From a checkpoint of a small transformer trained on Wikipedia: a variant of Muon for these matrices, 22708 steps.
Each number is 50 + 12 x the weight over its row's rms, rounded and kept within 0 to 99. Layers, rows and columns count from 0. The size before them is the row's rms in percent of the matrix's.

# layer 6 MLP gate, 640x320, rms 0.0792, rows 567-603, columns 0-63
097:72 62 65 66 60 50 64 24 46 67 57 57 48 40 46 34 60 60 62 41 62 71 20 44 41 40 26 66 55 57 45 57 45 59 27 47 38 46 63 51 43 45 51 50 50 51 57 48 52 48 42 63 45 71 46 57 69 57 31 52 40 43 60 76
107:49 46 52 43 59 46 55 50 24 40 52 38 57 46 60 43 62 49 52 50 39 35 18 63 55 56 35 59 42 38 73 51 36 36 44 42 52 53 66 62 63 43 53 30 34 65 57 39 42 37 30 57 53 57 67 60 71 60 40 37 49 50 50 74
099:42 45 62 37 40 61 47 42 35 49 45 62 67 49 31 47 39 76 53 63 59 57 38 52 42 53 62 54 43 40 41 50 38 62 56 40 54 53 46 32 28 55 57 53 43 37 54 44 65 24 57 41 38 49 49 33 45 30 82 61 63 66 50 44
099:44 38 38 64 51 54 53 31 57 32 67 46 36 60 44 57 64 46 51 38 25 29 55 56 22 68 53 23 54 26 60 25 47 48 54 58 52 52 61 43 67 36 55 44 83 46 43 57 56 50 46 48 46 58 32 60 31 56 54 42 26 64 58 47
094:44 60 45 54 46 54 48 56 42 67 37 48 60 46 78 70 61 49 21 35 42 64 38 31 37 49 53 65 77 54 48 52 49 49 54 45 50 41 43 52 48 39 45 50 47 48 62 68 41 32 57 49 52 73 20 47 43 38 54 54 56 64 59 63
093:39 35 38 45 39 53 62 60 74 46 48 45 82 48 39 75 53 38 55 54 39 58 54 45 55 42 28 56 43 51 52 54 54 38 50 51 41 60 29 45 74 50 41 54 27 52 56 47 56 44 44 30 54 31 42 50 42 74 34 60 54 52 53 60
090:50 82 56 39 77 39 52 48 52 82 58 62 48 43 35 62 66 55 67 40 51 49 59 42 51 67 56 41 34 58 76 57 72 57 47 24 52 33 74 47 47 52 63 52 41 56 57 87 42 53 54 37 35 50 74 46 38 56 50 58 32 56 61 57
097:37 14 34 46 38 47 31 50 61 48 74 51 25 59 52 43 56 39 67 28 42 41 53 27 34 34 38 58 39 36 47 53 65 28 34 44 39 45 23 42 57 39 54 61 49 50 58 46 43 51 56 43 31 40 66 53 57 81 74 31 54 62 67 52
099:45 53 62 58 59 59 43 69 47 32 75 72 61 68 38 45 38 52 64 19 62 53 52 28 22 47 44 72 49 57 64 48 34 37 61 40 55 58 39 38 58 59 57 40 54 65 46 48 59 42 54 46 75 62 56 34 53 44 36 61 53 38 56 43
107:51 24 53 62 73 51 45 48 35 44 55 49 58 37 60 49 50 34 46 67 50 44 46 65 61 40 31 42 47 57 35 59 59 58 47 44 44 29 43 32 24 34 67 51 58 57 69 52 60 64 57 48 45 41 55 52 55 46 56 58 50 59 66 34
094:55 30 46 45 46 44 68 54 45 57 38 65 60 60 30 63 34 46 45 46 88 33 51 55 53 48 51 59 55 44 48 50 34 49 63 58 64 58 53 53 49 44 50 43 68 50 44 51 68 61 58 30 27 57 38 53 48 33 27 48 48 55 62 70
100:52 62 47 28 51 45 45 52 75 52 59 55 58 42 40 48 71 47 50 58 41 64 68 57 45 59 59 29 48 55 13 57 47 64 61 43 41 53 33 49 41 43 58 41 59 48 53 49 50 57 30 46 62 84 48 58 71 36 58 50 38 26 51 48
102:60 69 81 53 47 36 34 37 50 53 68 47 56 45 54 38 58 47 50 49 43 56 50 41 49 33 48 39 43 63 64 54 37 59 62 65 62 49 36 29 55 42 42 38 49 48 52 47 30 47 59 29 67 58 32 61 57 55 47 55 55 37 41 65
114:35 34 69 44 71 53 38 50 57 68 57 54 67 73 47 72 52 53 40 45 50 58 48 32 39 57 46 51 30 34 53 75 38 34 75 45 64 48 45 78 49 39 45 67 66 62 50 44 54 51 46 52 64 49 71 60 59 58 68 67 52 47 72 51
101:57 56 61 49 22 58 45 47 50 28 25 61 45 52 68 60 51 64 48 54 36 29 45 59 61 50 50 56 55 48 42 58 44 38 29 55 58 58 33 31 37 33 53 37 37 56 61 60 57 58 41 46 52 25 45 31 53 54 53 49 50 42 55 60
091:58 43 47 61 64 55 37 34 48 74 28 52 37 56 30 52 64 63 67 59 63 54 41 45 39 54 47 60 61 54 35 42 58 52 32 63 50 57 33 38 44 56 70 48 42 71 58 45 46 43 42 33 52 62 80 61 51 51 49 45 46 69 42 52
109:67 44 54 40 39 69 52 45 70 49 27 65 68 51 29 21 58 55 68 39 63 51 37 65 40 75 24 51 44 38 67 71 45 42 26 50 46 65 39 51 43 35 35 45 52 47 52 41 54 46 21 45 43 55 63 80 40 28 58 64 25 32 47 47
098:44 48 73 30 59 53 54 47 68 48 41 69 48 56 56 54 43 60 59 54 48 60 53 44 60 51 48 40 47 63 64 64 46 45 38 59 46 52 51 41 31 66 50 57 51 39 29 45 63 65 31 52 64 46 54 44 54 50 38 45 46 64 57 45
103:49 64 57 34 51 54 60 79 56 72 49 49 44 58 61 37 54 67 39 56 39 59 51 79 51 62 49 24 50 27 45 48 72 40 55 85 48 68 31 63 49 36 53 48 45 49 40 62 61 68 37 56 53 62 64 34 52 34 59 46 43 49 49 27
097:50 34 48 47 53 31 58 44 58 28 61 38 46 67 58 39 69 40 55 52 45 75 60 56 32 62 23 27 32 33 44 54 23 80 49 60 44 74 57 44 54 61 32 56 52 42 46 67 46 31 35 46 39 58 38 44 24 46 46 54 73 72 42 63
101:43 49 46 43 48 46 49 68 37 50 42 60 74 50 62 45 54 47 60 49 45 40 39 55 50 59 42 60 58 50 70 44 57 49 54 55 59 63 32 55 56 44 36 37 51 62 56 59 45 49 50 34 51 60 44 40 86 55 35 60 52 44 34 71
101:51 50 49 58 66 43 44 55 53 42 50 66 56 56 48 47 72 41 45 38 56 59 39 56 43 48 58 51 48 29 42 52 36 45 74 58 43 34 52 44 50 45 62 44 60 44 39 62 38 41 67 60 58 43 59 63 61 54 35 52 50 74 57 41
095:46 44 46 27 63 55 64 54 48 46 51 46 43 32 48 52 57 52 39 50 36 54 47 47 63 53 52 38 38 48 53 35 50 48 66 53 34 57 48 62 52 66 31 42 44 46 40 41 60 26 44 39 51 30 61 54 58 36 53 24 40 44 41 45
107:41 58 41 82 60 60 70 46 81 67 63 32 64 47 54 46 35 41 62 55 51 52 34 38 44 52 21 49 54 73 39 45 44 36 48 58 58 53 61 64 65 41 52 71 41 34 51 61 48 44 55 72 49 43 36 33 71 59 44 71 43 76 31 50
108:57 40 64 54 49 63 63 47 48 32 57 65 58 48 62 54 37 62 44 61 43 51 46 82 46 52 59 59 53 41 44 41 55 48 29 36 51 26 24 51 50 46 40 66 40 24 44 42 52 44 65 64 47 61 33 31 62 58 41 52 63 49 43 47
090:72 74 61 56 47 58 55 63 65 57 59 36 64 59 43 42 44 37 50 50 30 56 65 50 23 55 43 65 42 39 56 39 55 68 52 62 49 50 69 54 68 72 54 52 47 32 73 36 49 41 55 32 32 61 42 57 63 50 40 43 40 37 33 65
099:59 45 23 55 53 69 53 60 45 39 56 30 54 77 53 51 50 69 67 48 57 47 61 65 52 54 51 41 44 41 59 53 53 68 62 61 56 47 58 30 63 47 58 33 64 38 62 34 43 58 63 62 62 35 30 74 77 58 58 47 43 62 48 71
104:71 50 61 52 46 64 46 65 55 56 57 66 53 60 51 44 57 68 57 54 49 65 32 27 46 47 43 38 51 36 58 56 47 56 55 36 48 56 54 58 44 52 72 42 64 33 24 54 67 58 44 44 62 57 33 60 75 53 59 62 52 33 28 55
101:56 27 48 50 51 57 42 55 41 41 47 61 80 58 41 75 43 43 55 25 59 45 32 66 43 38 34 65 46 55 42 55 47 60 34 45 46 49 51 45 37 54 53 29 62 63 51 47 41 51 56 34 28 51 33 30 46 52 25 95 74 33 52 41
099:46 39 33 54 76 31 47 58 37 37 59 37 55 47 61 55 57 57 47 60 65 42 44 59 55 49 38 56 51 50 35 69 67 41 40 31 60 55 51 42 77 51 50 40 34 41 58 55 72 49 64 50 48 38 64 58 50 52 44 31 43 41 65 36
099:40 56 47 41 57 49 44 52 64 21 70 41 52 61 22 65 57 47 57 42 47 55 61 47 42 74 50 58 57 48 45 59 43 36 30 56 62 42 27 61 37 27 46 70 26 39 47 50 62 57 41 48 60 43 55 66 54 51 19 51 39 52 39 40
094:52 31 60 38 34 34 47 54 43 29 44 25 59 70 36 59 74 52 58 50 38 59 33 57 47 54 31 56 54 46 40 74 70 25 56 56 35 48 39 48 40 41 37 54 58 60 40 31 66 38 66 53 44 71 58 43 40 42 66 60 52 61 36 55
090:45 46 39 53 38 65 45 51 30 52 24 56 49 52 69 37 48 47 47 63 47 65 15 50 54 37 66 53 57 58 41 76 53 61 59 59 27 73 48 48 51 60 66 67 57 55 41 60 36 54 53 48 47 39 44 39 35 43 35 35 72 48 40 44
108:53 50 62 26 56 66 50 60 46 67 54 68 58 76 68 31 56 45 48 72 69 50 39 53 54 65 45 54 63 23 54 59 57 38 54 53 43 36 53 53 55 55 69 13 49 52 49 43 41 46 42 57 52 41 57 44 56 45 41 62 58 33 28 41
101:41 56 32 64 42 61 61 60 53 56 44 66 62 49 28 27 41 54 60 47 61 40 37 31 60 56 45 39 44 54 52 38 57 59 66 46 19 50 56 54 59 55 28 57 57 46 59 61 58 36 68 30 34 64 67 60 49 43 43 36 36 25 53 53
098:59 34 72 49 35 53 49 62 36 36 44 67 44 46 55 42 43 76 75 48 36 49 60 46 69 36 52 40 43 57 25 47 43 47 39 54 54 44 38 53 47 42 37 49 43 46 47 65 50 37 29 46 62 45 53 61 48 47 45 47 54 61 47 59
095:59 40 63 56 59 57 53 35 68 62 54 66 26 46 39 34 73 56 49 57 79 53 66 56 56 34 58 42 77 52 50 45 53 62 41 60 55 61 63 45 50 52 50 39 61 61 27 61 55 59 42 63 41 65 21 42 56 55 60 69 41 50 23 62
# layer 6 MLP up, 640x320, rms 0.0791, rows 567-602, columns 0-63
092:76 43 65 41 66 42 43 48 43 50 32 50 57 59 69 53 33 32 43 63 48 63 33 57 40 39 46 41 49 51 50 36 73 57 75 59 58 45 62 43 66 49 54 51 65 58 35 68 45 61 50 49 47 57 57 62 64 40 37 57 46 66 47 45
107:37 61 54 41 48 51 39 29 40 51 41 47 50 52 40 25 72 66 40 59 71 35 44 69 51 21 61 52 47 46 58 40 48 43 30 58 50 56 35 64 45 46 58 40 38 58 62 59 36 56 37 53 73 51 45 54 56 66 53 42 52 48 47 69
100:49 58 45 45 55 55 37 60 26 69 54 61 58 39 56 75 60 34 33 60 31 60 29 44 49 46 65 56 35 46 50 82 56 62 41 47 41 65 33 46 43 70 49 53 50 30 45 39 43 64 53 71 36 63 47 46 59 52 49 35 60 43 55 73
098:49 50 57 62 54 30 28 40 48 67 39 60 35 60 57 41 48 24 75 27 59 58 54 50 48 39 56 51 36 74 72 65 53 51 57 59 51 64 59 61 38 55 36 59 46 55 54 61 55 31 50 37 41 71 46 59 37 60 52 58 60 47 39 55
092:68 69 46 30 64 39 54 47 73 66 35 67 68 50 44 45 53 65 47 49 36 46 39 34 52 48 56 50 26 65 44 59 59 44 60 71 33 53 51 53 39 53 34 47 59 47 65 44 66 55 50 33 40 54 47 53 79 57 25 60 38 54 27 65
095:52 62 59 38 45 46 50 61 47 56 56 61 53 59 56 57 81 64 48 31 49 26 59 60 48 53 65 32 58 50 46 73 42 59 58 55 63 34 61 36 40 56 52 42 50 47 43 56 33 33 47 45 35 55 57 32 42 40 42 20 52 52 52 59
095:43 52 59 47 49 21 46 41 53 25 36 73 57 46 50 55 51 42 35 61 41 27 62 68 44 61 60 48 68 54 42 30 28 65 43 51 34 31 46 59 65 51 60 52 31 43 55 48 59 45 47 32 53 51 42 31 63 41 63 51 44 46 41 56
094:47 37 53 33 63 42 52 29 56 66 31 59 50 41 40 45 67 41 35 47 42 68 33 50 50 43 51 57 69 53 66 36 59 41 53 59 62 57 28 64 57 28 42 41 50 39 56 44 68 48 57 48 44 53 62 42 51 37 55 61 53 73 55 44
101:45 43 60 43 39 62 53 47 45 67 60 38 53 53 41 43 30 50 42 43 46 37 56 51 64 51 67 55 43 39 54 33 64 52 49 58 46 50 57 41 38 51 36 40 55 57 29 39 47 43 44 67 59 72 52 57 45 54 58 22 35 62 52 60
108:39 65 55 49 43 50 53 49 59 56 43 61 69 37 75 57 53 29 49 47 34 70 44 46 54 28 46 61 59 24 33 49 51 43 59 75 50 60 44 50 50 61 64 28 31 54 54 56 46 54 45 33 58 55 40 59 44 52 47 56 44 53 42 50
100:64 57 64 38 64 55 41 30 66 38 56 61 39 40 66 43 40 58 30 46 57 64 33 48 44 69 48 45 34 62 48 26 56 65 54 50 29 47 45 45 48 61 51 40 45 48 38 50 36 61 64 49 73 39 33 39 52 40 47 39 50 30 55 53
101:42 55 58 67 58 53 41 45 46 53 74 48 49 64 57 58 60 60 35 29 76 20 32 51 28 38 54 41 83 54 45 66 40 47 52 36 76 58 30 39 36 45 49 45 52 68 39 53 54 43 52 54 65 70 39 38 51 31 36 52 47 41 65 51
104:53 54 34 46 52 38 31 38 51 54 40 21 53 55 47 63 64 57 62 37 52 40 48 55 60 41 62 42 39 81 46 34 44 53 44 65 55 56 63 38 44 55 31 48 46 28 32 54 78 61 48 59 49 59 75 33 61 54 40 63 54 58 22 51
109:38 48 55 46 63 59 42 65 54 39 41 51 45 43 50 62 52 82 31 44 67 41 34 72 23 65 48 52 39 32 32 47 66 51 63 38 69 47 43 43 44 43 39 48 36 65 51 44 58 56 60 40 64 36 64 58 63 47 54 49 64 28 35 41
098:33 18 62 51 45 62 73 49 51 46 46 82 50 44 45 54 59 38 55 58 47 56 42 36 74 39 67 63 62 34 51 62 54 52 33 60 38 58 42 35 54 45 61 60 52 57 42 66 42 34 55 56 52 56 51 39 37 35 52 66 33 34 51 47
092:37 43 45 47 58 45 14 43 45 59 30 69 40 44 56 47 63 69 53 43 47 44 38 53 39 67 53 75 35 63 67 74 46 49 37 67 39 44 63 55 39 59 51 56 40 59 54 45 52 47 23 21 43 40 56 63 61 64 39 58 53 42 60 56
107:71 61 41 68 45 64 60 37 59 60 41 48 60 46 39 24 60 53 79 34 60 40 48 84 44 63 30 62 60 39 48 51 44 57 45 73 64 60 53 50 55 55 28 47 69 52 49 53 43 36 29 49 38 59 60 70 41 23 52 56 27 43 50 41
101:53 33 50 21 44 49 78 42 64 60 26 56 42 45 51 68 55 56 32 55 38 64 31 58 59 43 57 64 82 74 66 40 50 49 54 53 50 60 67 56 50 57 82 53 64 43 56 44 45 31 48 62 32 61 32 46 62 60 69 41 58 57 50 41
102:54 56 71 43 45 39 36 35 46 46 41 39 44 54 57 37 52 57 35 68 39 48 51 60 51 43 49 75 36 47 43 49 52 44 44 68 35 74 52 57 56 62 73 47 60 18 56 53 69 50 73 44 72 68 44 57 58 51 70 26 29 54 55 82
097:71 43 61 64 45 31 13 45 40 41 65 61 32 50 51 23 57 54 50 55 57 39 53 44 70 51 52 60 39 53 56 50 46 58 51 53 62 49 46 40 38 41 72 55 57 46 59 70 58 62 60 56 39 39 51 49 70 42 76 43 48 39 31 68
102:57 44 22 43 54 37 44 69 53 33 32 48 51 47 46 69 56 43 47 40 50 72 45 39 60 40 57 49 57 58 33 48 61 42 61 63 40 44 30 36 47 50 20 43 54 56 33 55 50 44 34 46 53 70 49 49 57 67 49 62 45 45 63 39
105:79 72 63 42 54 49 50 48 49 45 28 34 66 60 51 55 55 50 55 65 79 28 44 63 44 39 53 61 48 50 61 40 62 54 48 39 50 54 46 14 38 53 50 43 53 45 36 41 47 35 40 51 25 59 72 31 53 50 57 51 50 38 55 38
101:54 49 56 43 49 55 41 32 42 34 52 55 50 66 40 54 36 64 70 21 40 67 60 46 50 62 32 49 52 50 55 70 45 38 74 59 61 57 57 53 46 50 60 19 60 26 49 37 57 42 49 44 60 44 55 67 56 60 39 61 55 57 51 45
114:30 56 46 45 45 57 52 31 53 51 70 51 65 44 50 67 34 41 43 71 49 64 48 30 63 46 38 40 41 51 61 49 50 51 59 47 37 56 44 61 46 47 63 39 54 53 52 50 27 51 41 23 51 62 46 50 74 47 23 48 62 47 40 77
100:45 29 38 34 61 51 28 63 40 62 26 33 47 30 51 56 24 51 66 54 51 61 53 61 73 58 56 45 55 67 29 38 42 63 56 43 54 56 37 66 39 62 54 34 66 43 34 53 69 16 60 65 42 63 70 67 48 43 41 26 60 65 38 59
101:34 45 57 56 38 43 39 74 50 56 41 56 41 38 38 37 53 56 52 35 59 51 46 78 45 63 43 35 44 73 34 66 54 42 59 42 45 35 44 29 46 34 63 40 46 29 50 58 62 62 51 44 49 41 32 45 35 31 57 49 59 29 68 83
094:35 58 52 58 55 41 36 64 51 53 45 64 60 49 51 59 45 30 52 52 40 55 37 44 40 54 60 63 30 59 41 46 58 51 35 48 59 65 44 37 36 60 33 54 28 61 31 62 58 25 47 60 52 44 53 50 42 44 49 35 59 56 53 68
106:43 53 57 54 34 50 51 52 58 63 60 72 57 38 40 55 43 41 49 76 50 46 40 60 55 55 37 54 44 47 69 54 52 49 44 51 33 60 46 54 59 52 54 74 54 55 41 59 67 42 42 36 50 63 48 36 39 57 54 49 57 42 51 46
105:52 43 51 43 51 35 38 51 60 34 44 44 56 51 28 61 51 34 61 55 41 53 61 51 28 48 53 52 33 72 48 38 54 50 66 46 43 55 39 73 60 61 43 59 31 54 19 63 58 48 50 39 53 39 33 67 52 57 47 35 47 55 54 45
101:56 45 45 68 59 51 61 61 66 33 48 49 40 22 66 39 33 73 60 50 23 27 50 62 51 42 55 27 44 71 36 40 50 25 52 41 47 58 52 26 70 46 47 49 61 59 45 45 41 49 56 50 39 56 57 52 50 33 75 30 43 51 60 59
104:53 37 58 64 53 40 42 79 51 62 31 21 47 52 35 48 55 77 54 43 42 75 39 43 59 53 56 52 60 71 39 50 48 30 60 48 59 58 41 81 46 50 26 50 60 58 37 40 45 35 64 46 65 52 46 53 61 53 41 38 29 75 32 50
101:75 49 64 57 36 44 45 60 48 56 79 64 52 39 46 63 40 60 41 57 39 46 51 63 38 56 48 64 73 36 58 61 42 43 36 70 73 43 59 62 70 45 51 56 62 60 56 51 62 55 20 51 78 53 34 48 37 56 58 36 78 64 07 34
100:70 46 43 57 50 38 48 57 57 61 47 55 39 61 38 66 35 47 35 41 49 42 45 35 46 56 49 36 77 68 58 34 55 57 35 41 45 30 52 34 49 43 45 74 53 58 73 74 86 40 62 34 50 46 27 58 41 49 45 57 61 39 70 35
112:39 41 54 30 51 49 36 55 47 49 67 37 35 38 39 84 21 50 50 27 54 33 53 35 68 44 66 56 68 58 70 59 31 56 63 37 47 32 36 59 36 32 69 39 75 70 73 63 34 46 58 68 25 66 63 50 42 39 33 37 50 41 57 49
106:46 57 58 56 48 45 21 44 59 75 59 46 37 67 35 67 64 42 66 41 44 60 42 53 62 38 34 47 45 45 39 61 46 46 35 39 60 70 53 48 34 41 85 43 41 49 60 59 50 68 40 34 56 59 50 43 58 48 61 56 48 38 75 30
098:54 62 47 49 60 43 36 56 44 34 31 52 45 38 35 40 49 59 42 41 60 28 49 51 48 62 29 38 51 20 51 52 60 66 32 49 62 65 34 53 61 41 42 23 67 65 44 39 43 46 43 59 51 36 65 43 46 42 58 41 32 51 47 49
# layer 6 MLP down (transposed), 640x320, rms 0.0741, rows 567-602, columns 0-63
099:47 53 36 67 88 54 56 68 33 54 52 31 42 45 60 69 24 58 45 61 46 55 61 63 61 37 41 54 59 37 46 49 82 73 50 57 67 54 45 62 53 49 35 60 45 38 66 65 54 58 61 42 39 61 55 58 55 60 44 40 52 59 55 44
106:50 51 74 53 50 55 53 29 45 64 68 44 48 46 51 48 53 50 68 55 41 28 38 42 23 43 45 47 59 60 49 48 55 41 63 36 57 82 65 60 52 50 59 36 57 57 33 36 41 51 47 42 49 53 44 49 72 48 41 29 73 69 67 39
101:64 43 33 46 41 54 33 47 50 42 56 55 54 50 63 41 38 58 74 56 73 39 39 43 31 50 54 61 41 38 53 67 39 59 58 49 24 44 52 41 63 47 51 58 35 47 63 57 62 49 46 24 41 56 57 31 72 70 71 60 36 75 51 53
102:53 56 53 52 47 51 41 26 51 43 63 36 62 54 41 44 57 59 52 59 39 38 70 37 41 20 19 32 59 53 24 48 57 37 63 32 61 47 55 56 60 69 32 31 29 31 40 31 50 41 43 41 60 34 46 80 36 55 39 43 44 58 48 52
095:61 30 62 63 39 63 37 45 52 43 57 50 56 83 48 61 34 34 62 54 62 65 56 33 54 48 44 50 51 56 59 62 48 68 32 37 56 51 54 32 42 48 62 56 46 66 36 64 50 38 60 76 62 44 43 36 47 47 55 48 50 64 67 50
099:70 53 53 58 34 67 64 66 54 43 52 45 47 77 56 63 38 38 36 67 60 59 50 69 43 44 35 51 46 39 32 57 51 28 63 58 16 64 55 54 45 54 69 44 72 49 44 50 58 45 32 56 60 28 39 35 32 52 51 35 56 18 62 48
097:29 54 61 63 59 40 64 65 52 59 47 50 45 55 53 62 58 44 66 71 40 38 76 47 48 50 53 64 61 67 26 66 45 70 70 46 54 56 48 38 41 44 61 53 41 63 57 66 36 55 50 40 34 53 64 21 39 58 32 41 57 43 52 45
090:44 56 27 33 42 30 52 44 58 48 34 69 50 40 58 59 45 38 24 17 54 45 63 40 61 55 37 72 32 59 33 58 33 45 42 35 42 66 33 34 33 69 35 52 56 71 44 44 44 50 47 65 46 38 57 72 46 61 57 48 51 53 52 21
096:62 55 32 56 63 25 39 51 55 20 52 54 63 68 47 49 58 50 53 63 52 71 47 42 30 33 42 44 56 53 64 57 43 58 67 47 59 59 39 68 39 52 61 47 44 55 36 52 64 50 54 31 55 51 82 36 48 48 51 47 57 48 46 62
095:79 59 47 56 53 48 46 50 48 33 46 39 56 42 68 36 51 56 55 72 55 30 49 57 51 52 52 56 46 52 55 63 44 45 55 62 52 28 42 67 63 55 45 74 37 50 43 42 56 50 42 53 56 56 63 58 48 39 37 54 61 57 56 38
104:51 69 44 39 52 51 60 59 71 46 37 51 46 52 55 28 57 56 63 64 57 43 45 51 67 63 43 59 73 49 66 46 51 67 34 54 42 43 40 59 68 56 57 62 42 68 57 59 50 50 56 61 55 81 61 58 49 36 57 19 55 37 48 53
102:60 69 42 41 56 32 57 48 51 71 39 47 44 29 37 68 49 50 38 35 41 60 66 38 46 53 58 39 59 61 36 45 59 38 56 60 55 88 51 74 56 40 47 36 62 67 53 36 32 29 45 48 59 37 42 38 45 62 45 61 51 52 54 52
102:45 56 42 49 55 37 50 29 60 55 64 46 57 40 54 58 46 49 44 39 37 49 57 64 39 73 42 41 72 34 53 56 48 63 46 48 61 48 68 54 59 34 41 37 54 52 75 65 57 42 45 66 50 62 56 47 46 52 39 54 68 57 76 39
104:39 75 51 36 54 54 42 70 31 63 35 73 70 53 50 30 40 43 72 35 79 31 48 51 55 44 62 67 26 61 45 55 52 51 42 52 45 47 45 38 43 57 69 46 53 60 48 52 56 62 29 64 63 34 46 42 70 55 57 64 42 65 66 33
097:50 59 45 39 45 36 52 30 50 56 37 44 68 69 54 41 36 36 43 56 37 47 73 61 62 62 40 59 77 58 57 53 66 49 64 49 36 64 48 57 42 58 57 56 44 31 58 64 34 56 39 67 64 54 47 40 28 60 41 58 35 54 45 65
096:51 30 43 54 53 35 45 37 50 42 35 58 38 75 58 47 48 65 59 37 68 61 47 76 38 55 58 42 81 45 37 40 58 42 53 52 38 34 50 69 50 56 59 57 39 54 75 49 52 54 61 52 33 35 47 60 47 59 51 40 65 47 38 49
107:43 60 30 73 45 71 65 28 59 43 51 52 50 35 50 57 50 54 82 40 53 34 61 23 45 54 41 58 47 46 60 63 41 29 58 78 49 52 44 27 51 34 60 41 64 51 66 44 52 69 53 68 56 41 60 34 43 44 48 43 31 68 45 43
101:45 23 66 45 40 36 64 47 67 64 54 62 60 30 71 52 34 63 33 57 56 60 52 64 42 46 57 58 41 56 60 54 48 61 42 42 54 42 58 53 51 39 29 58 41 59 36 27 50 44 54 44 52 69 20 47 54 33 57 60 44 54 45 36
103:36 55 57 61 37 39 55 41 42 63 50 50 88 63 36 28 46 48 52 55 62 56 42 38 43 39 45 40 36 44 56 66 38 48 57 77 54 38 53 60 61 34 36 55 46 47 36 69 42 44 40 80 66 58 51 62 50 72 61 61 45 52 67 54
099:55 59 65 40 42 56 47 67 43 48 65 51 33 41 32 44 38 73 42 60 65 36 56 35 42 50 77 48 81 69 66 61 36 62 60 35 52 27 66 51 33 43 56 59 49 38 46 49 71 64 81 48 34 58 47 53 37 46 41 52 69 29 55 32
102:67 61 40 60 50 28 42 67 48 49 59 33 46 71 60 52 56 50 38 50 39 52 52 46 62 51 53 48 07 66 54 42 54 40 45 62 63 43 59 36 58 45 52 48 39 73 55 59 49 73 49 68 65 53 56 56 47 38 64 37 60 69 37 46
102:43 39 42 51 65 67 26 53 52 63 35 49 40 34 36 64 41 47 49 64 26 45 33 59 44 44 40 51 51 39 51 28 70 64 55 21 60 80 42 74 45 46 36 57 54 44 45 47 57 83 42 43 43 54 50 57 37 49 44 38 69 36 62 61
101:74 60 25 61 48 41 62 59 51 35 56 38 41 60 63 37 43 44 44 41 46 31 49 57 33 46 66 43 40 58 53 58 47 30 58 37 61 53 40 47 45 32 44 32 35 47 48 67 49 61 53 64 76 35 84 53 46 36 21 48 60 66 37 64
102:39 57 48 64 48 71 51 52 35 61 75 46 44 43 50 35 56 56 49 50 55 52 60 65 62 48 63 42 71 32 44 44 44 61 33 53 36 50 78 60 69 57 43 52 53 64 37 50 57 72 50 52 51 51 15 56 31 31 59 46 55 50 88 33
099:35 31 38 54 80 78 50 54 63 37 41 56 39 50 46 47 73 58 47 62 49 39 58 36 52 49 55 50 71 42 42 62 18 70 49 53 67 31 49 56 34 52 45 51 50 49 49 49 71 52 35 57 36 30 45 58 41 45 51 47 28 58 45 38
097:48 52 44 65 16 42 61 62 48 54 39 48 29 39 60 32 44 35 46 45 46 63 51 79 51 47 67 36 56 53 60 61 35 32 35 44 25 52 55 62 36 60 62 34 58 43 60 56 52 41 52 52 52 51 39 56 33 42 42 63 42 40 67 46
093:53 38 48 56 54 69 29 45 47 53 40 44 44 71 44 42 43 63 60 42 50 38 47 26 58 48 36 29 47 32 44 68 34 59 53 24 53 54 51 42 28 43 70 23 26 47 56 41 58 56 42 32 59 46 66 57 59 56 46 64 59 33 49 36
100:49 44 57 62 46 67 51 63 52 44 45 54 47 48 73 48 47 61 60 48 67 38 41 49 46 40 64 52 31 49 65 36 45 38 50 24 39 31 49 50 49 48 52 42 49 37 56 48 46 48 62 53 47 50 82 44 55 52 50 53 42 29 36 33
096:42 54 38 82 24 61 68 59 55 54 45 40 65 50 42 44 42 38 57 38 46 54 59 42 37 54 64 47 45 56 54 33 56 38 45 45 67 30 70 34 63 45 79 64 57 53 56 43 48 50 40 47 35 39 39 35 51 38 46 39 35 36 73 67
100:77 48 32 39 44 34 39 50 52 64 36 62 52 52 50 55 54 47 54 46 54 40 47 72 37 40 44 21 39 70 61 43 50 53 49 48 51 50 31 46 34 71 66 47 52 50 53 65 23 57 49 26 50 49 50 40 67 52 46 37 32 58 39 54
104:74 50 46 56 28 59 58 38 47 61 55 55 37 32 59 29 44 43 58 35 34 45 67 46 50 44 49 42 43 63 31 52 54 57 67 48 64 57 45 56 40 36 67 52 48 68 48 60 35 33 76 67 37 66 61 47 35 53 52 20 37 54 59 56
101:66 50 74 38 43 49 63 47 60 56 45 55 61 38 34 50 66 42 51 19 34 78 44 42 51 58 42 67 75 57 34 58 54 67 67 57 57 55 55 45 62 76 49 43 59 60 52 59 35 49 47 27 36 64 55 46 41 63 43 40 59 48 60 46
094:56 40 55 42 40 38 45 52 48 50 38 56 67 33 51 44 34 47 37 37 36 54 47 65 46 47 32 42 46 54 49 59 30 52 42 43 69 41 34 50 53 47 56 50 63 55 79 65 69 58 51 57 51 37 49 49 55 48 45 35 43 44 64 47
100:52 48 47 43 48 43 42 56 51 56 40 39 50 42 56 63 65 57 60 51 39 47 74 62 65 46 54 55 45 36 41 57 88 46 50 66 45 74 63 53 44 59 52 76 72 64 55 41 78 43 43 34 49 34 51 55 72 54 55 59 34 48 42 53
095:66 55 57 19 38 36 43 47 33 51 46 30 61 70 39 39 45 41 51 50 61 58 59 25 54 45 73 38 55 56 38 57 56 68 51 32 45 42 36 51 44 53 51 47 42 51 60 30 35 47 54 59 43 53 65 52 56 57 55 33 52 52 54 67
100:34 57 50 51 29 70 47 58 38 62 67 45 67 47 57 40 48 50 34 61 49 51 42 62 46 61 58 50 53 35 70 53 54 67 68 34 47 45 53 39 37 52 40 49 55 51 57 70 68 54 50 44 66 56 43 40 63 59 67 40 58 71 75 50